config.yaml
intermediate_size: 512
norm: "layernorm"
attn_scale: 0.177
parallel_block: false
init_std_qkv: 0.0442
init_std_up: 0.0442
init_std_down: 0.00985
lr_head: 0.00711
warmup_steps: 500
decay_fraction: 0.737
final_lr_fraction: 0.1
batch_tokens: 32768
z_loss: 1e-05
Each number is 200 + 20 x the weight over the matrix's rms, rounded and kept within 0 to 999. Layers, rows and columns count from 0.

# down: layer 4 MLP down (transposed), 512x128, rms 0.0703, rows 15-39, columns 64-127
# up: layer 4 MLP up, 512x128, rms 0.0838, rows 16-39, columns 64-127
down15,199,215,194,177,199,193,223,198,209,180,189,196,194,250,196,203,198,209,185,228,207,204,192,188,207,197,191,195,207,209,219,198,215,196,193,205,178,193,203,207,177,195,194,192,177,188,193,153,212,180,209,195,184,199,193,197,197,202,182,187,243,222,215,194
up16,192,184,210,218,203,191,189,183,223,219,169,206,168,173,177,194,177,183,192,195,221,213,207,222,221,217,205,233,201,185,203,191,198,211,181,197,185,190,219,197,202,188,218,209,218,211,201,185,201,192,224,179,211,198,202,216,186,173,200,198,190,203,240,213
down16,203,190,166,197,176,209,239,210,191,209,199,184,200,210,213,205,201,207,225,180,215,156,199,175,221,193,242,180,211,178,185,177,166,191,240,215,194,203,184,195,186,197,232,195,210,194,250,179,182,212,204,198,201,203,191,177,173,172,201,194,214,245,167,212
up17,206,182,232,206,220,190,182,218,233,175,163,173,206,185,164,220,201,173,151,169,174,221,196,167,185,220,235,252,238,221,232,208,184,184,168,208,216,191,189,229,193,176,181,194,201,206,174,203,199,216,196,215,256,201,211,206,191,196,230,227,219,210,218,190
down17,200,167,182,206,216,168,205,258,229,195,176,207,195,208,230,175,204,184,203,207,196,187,188,216,186,224,178,183,236,193,212,188,197,229,237,246,220,195,222,218,198,211,199,220,185,210,216,229,184,233,184,186,177,218,196,202,146,220,187,158,159,179,178,188
up18,219,186,203,174,201,202,182,186,206,224,187,209,223,176,195,210,182,185,202,148,195,202,237,212,197,248,214,190,193,228,194,230,199,193,182,184,212,176,180,220,205,170,183,226,174,186,192,231,227,223,212,201,177,225,186,176,148,187,216,171,179,188,192,147
down18,191,199,211,207,224,185,207,197,194,215,221,193,185,215,234,192,178,198,219,167,171,194,243,249,169,216,201,200,194,193,188,177,199,207,222,176,209,216,187,191,209,217,196,189,201,202,214,194,173,200,218,184,220,198,190,230,177,218,206,180,211,243,224,220
up19,227,216,191,190,179,178,206,176,221,198,200,216,180,211,172,178,195,180,204,227,234,240,176,218,206,176,179,240,210,239,237,178,158,180,222,191,181,261,190,192,186,229,190,180,178,183,187,194,213,202,222,220,195,192,236,187,207,199,198,199,171,186,225,219
down19,222,224,187,187,179,157,199,207,237,223,204,184,176,206,179,200,216,173,211,201,210,182,210,221,182,226,190,201,189,193,242,215,190,243,212,195,188,198,212,190,199,166,215,175,184,211,194,194,164,231,173,194,192,260,197,172,220,198,192,187,199,229,186,216
up20,211,231,177,210,214,220,211,204,191,199,182,203,196,187,206,231,192,215,182,179,213,186,209,208,205,218,208,208,164,150,191,202,222,219,190,198,222,193,175,184,175,209,214,208,200,204,182,208,210,217,200,201,211,206,201,177,236,205,200,219,179,214,178,191
down20,206,183,201,211,197,222,192,204,172,198,216,184,162,195,192,174,206,191,202,239,207,234,187,189,190,193,198,177,189,192,192,210,203,182,188,205,169,187,210,212,217,204,214,202,189,177,195,181,214,167,216,202,183,224,199,221,183,192,225,200,180,173,203,188
up21,209,203,206,219,199,168,214,201,215,220,193,193,187,184,193,219,207,191,198,217,182,217,185,207,208,191,210,180,199,232,182,201,215,203,213,192,187,208,223,168,195,215,190,199,215,226,187,184,193,198,194,214,183,193,221,198,161,192,199,175,180,182,184,204
down21,223,198,206,201,209,207,219,191,187,194,207,166,190,217,229,200,188,217,211,200,172,177,205,187,208,178,210,217,182,193,202,190,197,200,209,169,190,175,195,218,176,166,196,223,184,231,237,231,189,178,204,225,172,196,197,190,216,215,197,193,232,223,222,200
up22,200,201,187,214,205,170,201,175,185,177,172,198,213,191,189,185,202,210,202,171,192,209,212,190,203,212,172,196,220,169,197,213,225,221,227,201,238,198,173,179,200,182,176,185,200,181,215,201,197,235,221,188,224,207,206,188,204,192,226,185,197,215,186,200
down22,216,211,222,192,205,223,184,194,193,188,200,173,208,234,224,213,175,185,172,188,192,200,184,211,185,198,208,207,207,220,180,232,189,205,177,198,194,227,168,213,218,206,184,209,233,197,225,216,201,180,224,189,179,218,162,218,217,201,165,177,181,196,203,181
up23,224,199,199,206,195,222,190,186,184,190,198,218,183,212,185,201,193,222,196,165,214,200,200,209,214,255,188,204,210,166,178,204,193,214,211,200,239,200,187,170,228,167,183,156,177,209,209,174,199,202,190,186,208,208,219,182,231,193,209,207,178,219,206,183
down23,206,216,208,195,160,210,198,203,207,187,184,183,185,197,221,186,192,191,175,205,167,163,204,168,217,204,197,178,221,198,198,168,186,206,189,202,179,188,252,212,183,216,184,215,201,189,198,208,202,201,236,203,223,196,220,203,222,193,164,182,214,228,194,185
up24,207,169,198,171,200,187,201,202,171,167,191,184,229,244,202,199,204,207,189,218,213,212,238,194,209,189,178,181,231,187,198,220,176,202,198,202,215,207,180,178,166,216,190,180,188,184,195,197,222,172,198,220,237,184,196,210,170,196,200,188,175,198,209,250
down24,201,170,241,197,192,230,179,202,185,189,185,213,208,231,218,185,210,198,224,188,222,206,174,230,180,198,205,208,199,224,197,173,208,168,178,199,247,201,213,218,196,207,216,185,190,214,192,213,192,192,209,205,207,200,211,218,182,176,180,228,210,220,206,195
up25,175,203,196,168,191,218,204,219,234,174,204,227,212,190,174,213,187,211,213,196,203,190,213,202,187,190,172,163,218,195,211,199,225,192,194,197,229,211,228,183,170,194,203,186,193,203,195,190,190,221,185,193,246,220,195,192,164,217,210,217,192,171,183,234
down25,191,217,223,202,204,200,216,209,191,239,221,191,187,182,212,203,214,214,197,219,191,190,190,192,196,218,209,207,204,181,196,245,222,174,214,183,235,169,193,205,190,206,200,199,196,220,263,199,186,205,176,179,180,193,193,209,185,221,182,171,182,210,185,200
up26,213,195,157,213,177,181,190,219,191,183,214,198,197,181,186,212,174,204,187,193,203,224,206,178,251,153,237,209,205,161,205,209,190,169,191,208,240,187,166,186,205,209,214,218,192,187,159,191,204,198,233,205,252,230,203,198,206,186,199,192,184,201,191,237
down26,172,175,211,190,204,214,184,212,180,214,202,211,231,169,167,192,224,193,208,171,208,216,184,249,175,219,211,203,155,255,182,174,210,208,232,181,234,225,214,201,191,243,173,191,156,214,195,177,164,177,223,185,194,195,194,216,187,233,183,207,207,193,230,189
up27,205,182,192,206,204,186,210,229,159,218,186,214,162,217,171,225,227,204,202,199,204,192,210,209,204,196,216,199,181,182,205,218,194,216,183,187,239,208,219,209,219,168,224,187,180,160,192,202,206,205,227,165,225,193,200,188,213,210,206,204,206,172,212,183
down27,182,209,185,205,187,157,183,186,198,214,210,187,181,175,201,197,183,220,201,199,215,209,208,204,201,206,171,201,182,203,191,217,216,185,211,187,202,197,206,199,216,198,205,193,220,175,230,191,216,192,181,209,213,198,209,222,208,177,195,208,190,240,222,181
up28,202,173,188,159,177,190,206,178,212,209,221,222,189,215,211,222,213,243,216,181,224,222,200,194,219,188,166,199,211,190,208,193,239,199,200,213,187,203,196,203,216,179,181,200,195,210,199,203,211,206,139,195,166,224,181,205,180,184,229,203,193,177,180,208
down28,194,207,189,223,219,186,203,229,162,178,186,197,214,180,220,188,185,211,189,201,191,175,191,195,202,219,239,195,197,203,201,175,162,183,208,220,185,173,172,212,173,220,206,207,220,211,249,212,211,156,223,216,238,191,221,222,187,190,191,186,187,201,235,242
up29,212,177,177,196,217,207,186,151,215,189,197,176,192,176,207,223,202,195,194,202,210,219,223,208,201,224,206,245,196,192,209,198,185,199,192,209,194,194,198,209,177,214,191,187,159,208,199,208,213,210,204,191,222,197,206,174,214,182,191,181,209,185,184,214
down29,207,187,186,165,230,189,228,171,187,199,228,216,167,223,220,208,197,200,204,193,196,179,201,183,224,167,186,212,179,193,207,210,186,211,201,203,204,199,203,204,193,205,207,202,220,212,198,208,201,183,218,211,201,186,208,189,224,220,159,197,188,237,218,209
up30,203,191,199,224,247,179,166,191,168,238,191,191,203,205,223,194,212,162,232,143,205,201,226,200,185,192,184,162,191,198,173,199,188,199,190,202,200,197,205,192,191,190,199,205,184,171,185,188,194,226,195,198,201,211,207,179,211,189,195,226,181,202,221,213
down30,213,208,204,202,176,205,215,165,186,205,230,187,186,185,208,223,165,233,217,210,188,199,217,180,216,197,204,187,179,176,204,193,191,195,204,197,191,186,182,222,170,198,177,192,207,203,254,208,224,191,208,190,181,207,199,169,200,189,194,208,195,230,204,186
up31,209,165,174,207,231,233,202,186,234,219,195,187,191,157,204,185,255,175,202,200,183,212,230,210,174,176,191,201,228,249,227,238,170,212,174,211,175,226,221,203,215,256,199,215,205,221,184,208,231,233,215,169,189,219,211,217,247,154,234,204,183,195,158,187
down31,212,166,220,186,210,190,180,162,187,184,173,173,234,180,186,211,213,221,192,202,190,187,180,186,189,205,181,219,174,193,218,164,157,180,212,189,222,184,231,229,201,193,190,153,174,191,232,218,171,220,217,252,216,189,183,219,180,241,192,201,221,216,212,192
up32,182,182,234,237,176,182,192,198,189,200,219,221,214,193,199,273,221,210,182,186,192,229,203,229,162,195,203,223,189,218,195,199,198,211,199,215,187,220,185,185,223,219,170,195,196,148,195,202,215,187,224,168,176,198,229,224,185,194,211,193,201,212,210,193
down32,195,189,221,173,182,210,165,162,191,201,181,200,204,193,177,217,187,241,182,226,183,208,191,199,223,219,202,203,169,224,226,223,196,192,207,199,189,192,201,228,158,170,182,239,208,174,208,206,219,194,186,213,230,216,215,202,212,206,220,206,188,226,147,199
up33,188,219,212,190,260,218,210,204,187,166,163,171,165,183,216,249,189,212,189,198,187,196,220,225,206,215,156,196,219,184,160,207,223,172,231,229,166,222,190,191,171,209,183,210,203,179,165,207,191,207,199,223,236,200,235,200,208,206,176,214,207,212,185,214
down33,199,224,213,214,186,206,206,178,212,216,208,187,199,212,228,202,206,215,163,185,184,176,174,237,189,207,231,195,220,207,212,207,192,231,194,182,184,171,207,204,217,204,209,195,198,176,209,209,172,237,203,182,244,214,215,187,199,172,261,187,204,215,196,203
up34,206,181,185,196,175,164,198,189,212,228,239,167,156,152,147,221,236,232,205,141,216,219,207,181,210,224,198,204,240,181,202,227,190,187,185,213,256,215,186,207,183,178,194,203,182,223,179,187,229,184,165,178,177,216,226,229,209,186,202,183,187,200,195,251
down34,192,220,187,199,156,144,216,190,225,182,208,233,216,195,203,210,183,175,179,211,212,178,191,186,207,234,247,201,202,230,162,216,212,200,232,197,211,208,208,217,187,202,199,228,185,218,168,212,196,196,213,174,194,240,186,233,220,209,190,167,194,179,216,223
up35,192,203,213,193,198,188,221,216,204,196,212,233,203,206,181,192,179,211,191,184,231,189,219,213,186,166,180,210,198,192,224,255,192,220,204,182,230,229,186,187,188,211,206,199,173,181,172,195,198,217,186,209,243,199,208,208,188,189,195,197,199,190,202,217
down35,225,202,183,186,177,199,218,193,195,191,190,204,191,207,203,218,235,213,211,180,161,192,194,188,223,188,209,213,181,218,195,166,240,200,224,224,184,175,213,198,235,216,185,209,208,235,209,208,219,187,256,212,171,167,183,206,175,205,195,209,202,173,237,191
up36,187,173,213,213,183,215,176,188,219,192,187,166,220,208,194,199,192,186,212,216,196,203,222,216,190,219,195,222,194,224,188,228,197,184,218,202,213,224,202,198,211,220,164,211,157,189,186,190,203,199,161,182,175,228,181,203,186,173,197,191,215,208,189,185
down36,175,184,190,206,194,191,181,196,206,201,199,189,229,239,238,203,189,210,185,223,211,184,200,211,230,182,184,206,201,215,182,165,214,202,197,207,211,209,216,186,157,172,198,200,200,201,209,202,193,200,247,247,191,232,188,227,189,204,176,203,212,175,224,196
up37,208,209,193,225,164,208,200,169,251,219,224,186,158,209,197,187,243,218,201,195,166,185,208,239,172,229,159,183,213,212,224,223,205,160,195,201,179,228,184,201,190,149,222,154,195,226,161,201,209,197,198,208,212,211,174,206,196,186,218,198,154,180,208,207
down37,198,196,193,212,207,179,208,183,167,246,231,217,187,218,184,211,189,211,211,179,182,176,167,183,214,187,213,213,162,194,146,237,158,188,232,202,192,227,212,192,212,211,218,208,185,185,254,216,204,182,192,226,194,219,220,238,180,167,165,181,226,225,207,208
up38,190,182,189,222,214,205,196,200,178,191,178,188,225,170,196,175,218,215,174,180,195,203,232,185,209,199,198,209,213,193,180,182,199,185,216,209,222,179,166,208,191,169,211,199,195,177,200,181,199,180,219,227,247,178,221,214,194,201,157,184,208,201,224,225
down38,195,215,218,235,199,195,198,196,221,194,179,200,222,179,184,222,228,182,202,198,204,193,194,202,206,208,199,195,205,220,164,243,205,223,220,185,192,240,210,175,218,210,210,184,187,245,175,197,194,205,188,196,177,178,216,198,212,209,217,180,190,216,166,228
up39,208,173,206,202,214,202,205,174,192,186,217,210,195,219,163,236,212,201,186,224,235,206,208,194,214,210,193,178,198,213,203,217,181,179,216,195,178,197,189,221,190,198,203,169,158,205,203,184,215,185,220,176,220,193,192,213,213,185,186,230,211,170,199,207
down39,211,168,180,202,181,215,223,227,180,184,213,221,197,194,192,206,229,191,185,224,186,205,222,176,205,178,183,189,229,202,191,212,199,186,199,228,197,175,201,194,203,189,207,219,222,205,232,198,208,178,175,198,200,175,178,232,237,203,165,196,199,253,204,205